{
  "n_layer": 15,
  "d_model": 256,
  "n_head": 8,
  "n_kv_head": 8,
  "head_dim": 32,
  "d_mlp": 1024,
  "vocab_size": 8192,
  "activation": "squared_relu",
  "norm": "rmsnorm",
  "norm_place": "pre",
  "norm_eps": 1e-05,
  "positions": "rope",
  "rope_base": 1020.0,
  "rope_fraction": 0.25,
  "qk_norm": false,
  "attn_scale": 0.177,
  "bias": "none",
  "tie_embeddings": "early",
  "parallel_block": false,
  "extras": ["some layers without positions", "some layers without attention", "local attention windows", "paired heads", "shifted keys", "gated attention", "exclusive self-attention", "capped logits"],
  "init": "normal",
  "init_std_qkv": 0.0407,
  "init_std_o": 0.0407,
  "init_std_up": 0.0407,
  "init_std_down": 0.0,
  "optimizer": "adamw",
  "lr": 0.00147,
  "beta1": 0.9,
  "beta2": 0.95,
  "weight_decay": 0.12,
  "lr_head": 0.0152,
  "warmup_steps": 224,
  "schedule": "wsd",
  "decay_fraction": 0.784,
  "decay_shape": "sqrt",
  "final_lr_fraction": 0.05,
  "batch_tokens": [32768, 65536, 131072],
  "seq_len": 1024,
  "doc_mask": true,
  "train_tokens": 389600000,
  "steps": 5928,
  "dataset": "wikipedia_en"
}
Each number is 128 + 24 x the weight over its row's rms, rounded and kept within 0 to 255. Layers, rows and columns count from 0. The size above them is the row's rms in percent of the matrix's.

# layer 11 attention value, 256x256, rms 0.0626, rows 0-20, columns 128-191
size [104 101 110 111 101 102 109 104 104 106 111 105 106 108 107 104 112 113 106 100 101]
[[107 181 147 156  60 100 109 177  94 104 131 133 156 132 125 127  91 116 130 131 142 131 116  85  75 154 154 113 118 117 131 130 127 156 160 130 155 168 122 148 161 152 105 120 163 111 163 112 164  69 149 117 147 133 137 104 165 164 133 127 172 166 165 117]
 [ 62  98 140 173 130 113 147 150 139 140 129 104 145  88 135 111 125 111 134 126 139 166  85 149 136  98 138 100  94  97 131 155 173 124 186 171 119 163 100 112 167 143 115 140  81 163 131 100 146 150 100 148 134 156 123 132  68 138 135 126 119  93 131 162]
 [138 120 129 117 101 122 143 147 135 134 121 132  98 144 102 150 141 141  80 156  61 111  85 145 144 167 123 169 149 117 110 109 133 168  95 114 122 124 125 131 119 141 131 142 110  81 145 160 151  70 137 101 109 110  98 109 141 130  90 102 108 123 113 112]
 [136 129 129 123 116 186 116 151 166  95 160 101 162 124 157 136 136 112 155 111 152 121 129 131 125 160 128 129 129 143 154 105 173 128 151 136  94 144 158 121 142 106 135 101 126 140 103 139 151 165 100  73 133  87 138 141 122 198 157 103 126  72 143  74]
 [131 159 143 114 116 167 133 133 174 141 139 133 158 160  92 147 105  98 115 101 132 137 148 151 139 135  75 118  56 133 144 126  84 119 121 110 175  72 103 116  95 158 106 124 156 117 119 164 102 129 126 136  97 133 102 100  80 122 129 165 115 121 126 130]
 [125 184 131 128 161 173 123 125 168 108 135 112 155 113 107 108  95 130 153 144 147 133 138 144  92 161 101  98 128 146 128  85 141 173 135 159 124 106 101 130 119 145  97 104 138 132 147 135 145 145  94 121 137 158 127 136 150 110 107 137  95 119 150 104]
 [149  95 142  92 140 107 118 138 122 191 112 114 115  97 118 105 140 119 171 146 122 158 118  95 143 130 128  84 136 141 128 134 151 158  91 171 116 121 161 113  93  94 144 147 128 128 116 113 129 119 143  99 173 133 133  98  88 186 176 121 111 180 133 105]
 [123 135 128  94 131 139 132 130 110 157 159 112 143 138 118 130 142 113 124  84 104 131 118  98 200  93 111 141 145 126 126 100 122 101 160 183 142 103 144 112 126 159 121 126 178 163 179 176 143 136  78 118 105 128 162 132  92  90 130 139 148 148 130 151]
 [117 125  86 165 126 155 139 115  98 123 164 160 131 157 126 102 159 123 110 174 165 138  65 143 125 112 184  79  87 115 139 127 130 126 112 101 132 146 141 135 131 151  93 113 164  84 142  98 118 125 121 124 129 127 122 163 141 126 106 174 122  88 134 173]
 [154  83 104 157 122 145 134 159 104 166 121 123 106 131 126 126  93 161 105 185  94 111 136 151 130 163 175 126  88 130  99 158 157 114 128 117  95 144  97  87 116 113 133 115 132 118  96 159  90 148 168 139 116  80 155  97 132  92 119 122 121 133 147 128]
 [146 173  87 151 109 135  97 168 131 130 115 124 144  94 105 106 107 146 126 122 139 158 120 155  86 175 123  90 112 130 111  96  99 136  81 115 155 115 107 108 167  79 112 113 164 168 109 138 150 138 100  93 127 117 155 156 188 107 153 137 137 107 121 103]
 [123  83 158  75 119 106 142 108 140 109 132 106  97 116 127 118 193 152 136 154 128 164 104 147 123 123 120  97 140  94 103 102 112 122 139 124 149 151 107 141 141 111 134 123 105 144 158 134 149 131 126 179 109 105 132 107  88 138  76 153  91 175 137  51]
 [127 148 154 111 148 172 107 130 125 144 123 108 151 113 124 140  97 149 105 111 106  72 108 122 115  99 164 113 171  94 103 148 143 120 165 112  89 143 139 174 170 149  96 144 143 109 140 103 127 134 126 159  97 117  91 138 161 122 122 116 134 107 148 101]
 [153 172 120 102 150 174 131 202 119 151 116 112 127 154 148 130 115 174 121 123 183 117 116 155 127 130 147 122  96 145 124 119 132 160 132 173 170 153 136 168 101 120 135 104 138 165 101 113 147 124 132  92 130 133 135 133 117 137 110 154 145 159 124 137]
 [160 155 109 112 162 154 176 127 102 158 147  99 169 121 126 154 156 106 135 128  81 124  96 115 122 108 124 130 173 144 133 147 127 110 165 154 132 126 106 157 108 111 127 140  95 144 159 109  71 108 109 141 128 127 125 148 122 115 118  96 125 138 111 123]
 [130 173 128 132 137  89  82 159 130 155 156 126 130 120 118 118 121  85 111 110  93 126 126 140 128 111  90 126 107 154 124 142 135 183 121  96 120 130 128 130 171 158 148 107 160 112 103 130 113 124 159 142 165 194 132 144 102 132  96 140 122 100 132  73]
 [ 81 143 130  97 160  82 131 104 121  90 149 117  97  89 140 173  86 125 120 139 135 152 119 127 146 102 152 108 140 114 126 127 138 139 124 146 128 147 145 131 124 116 120 159 143 174 103  99 168  93 203 137  87 127 143 133 130  95 148 105 107 122 131 100]
 [119 170 138 122 150 158 131 139 143  90 121  66 114 116 124 152 136 137 125 145 104 159  95 129 134 100 119 147 111 125 137 158  96 136 146 118 132 119 122 113 131  91 146 147 133 139 167 130 126 133 143 136 128 125  98  91 196 119 117 112 130 104 137 133]
 [117 142 128 160 139 111 103 156 118 160 132 108 124 115 146 152 142 121 108  79 125 117  72 109 150 126 130  85 140 123 149 125 100 172 149 204 121 158 121 132 131  98 143 140  72 122 134 139 136 118 104 143 109 122 161 153 147 200 130 122 133 131 113  97]
 [129 110 126 121  99 101 127 137 127  92 132 115 141 117 134 117 104 131 106 143 139 128 162 155 118 129 171 174 106 154 140 122 119 106 120 109 148  69 137 147 168  94 131 107 172 153 135 112 154  86 158 136 131  96 138 146 108 114 121 134 117 119  86 125]
 [137 107 133 137 146  94 111 150 119 130 121 145  97 120 111 137  89 175 119 111 135 125  95 125 131 100 141  82 146 106 118  90 127 134 148 111  88 126 130 112  90 159 170 113 217 109 113 135 154 113 100 135 126 139 126 148 127 129 164 115 143  99 145 127]]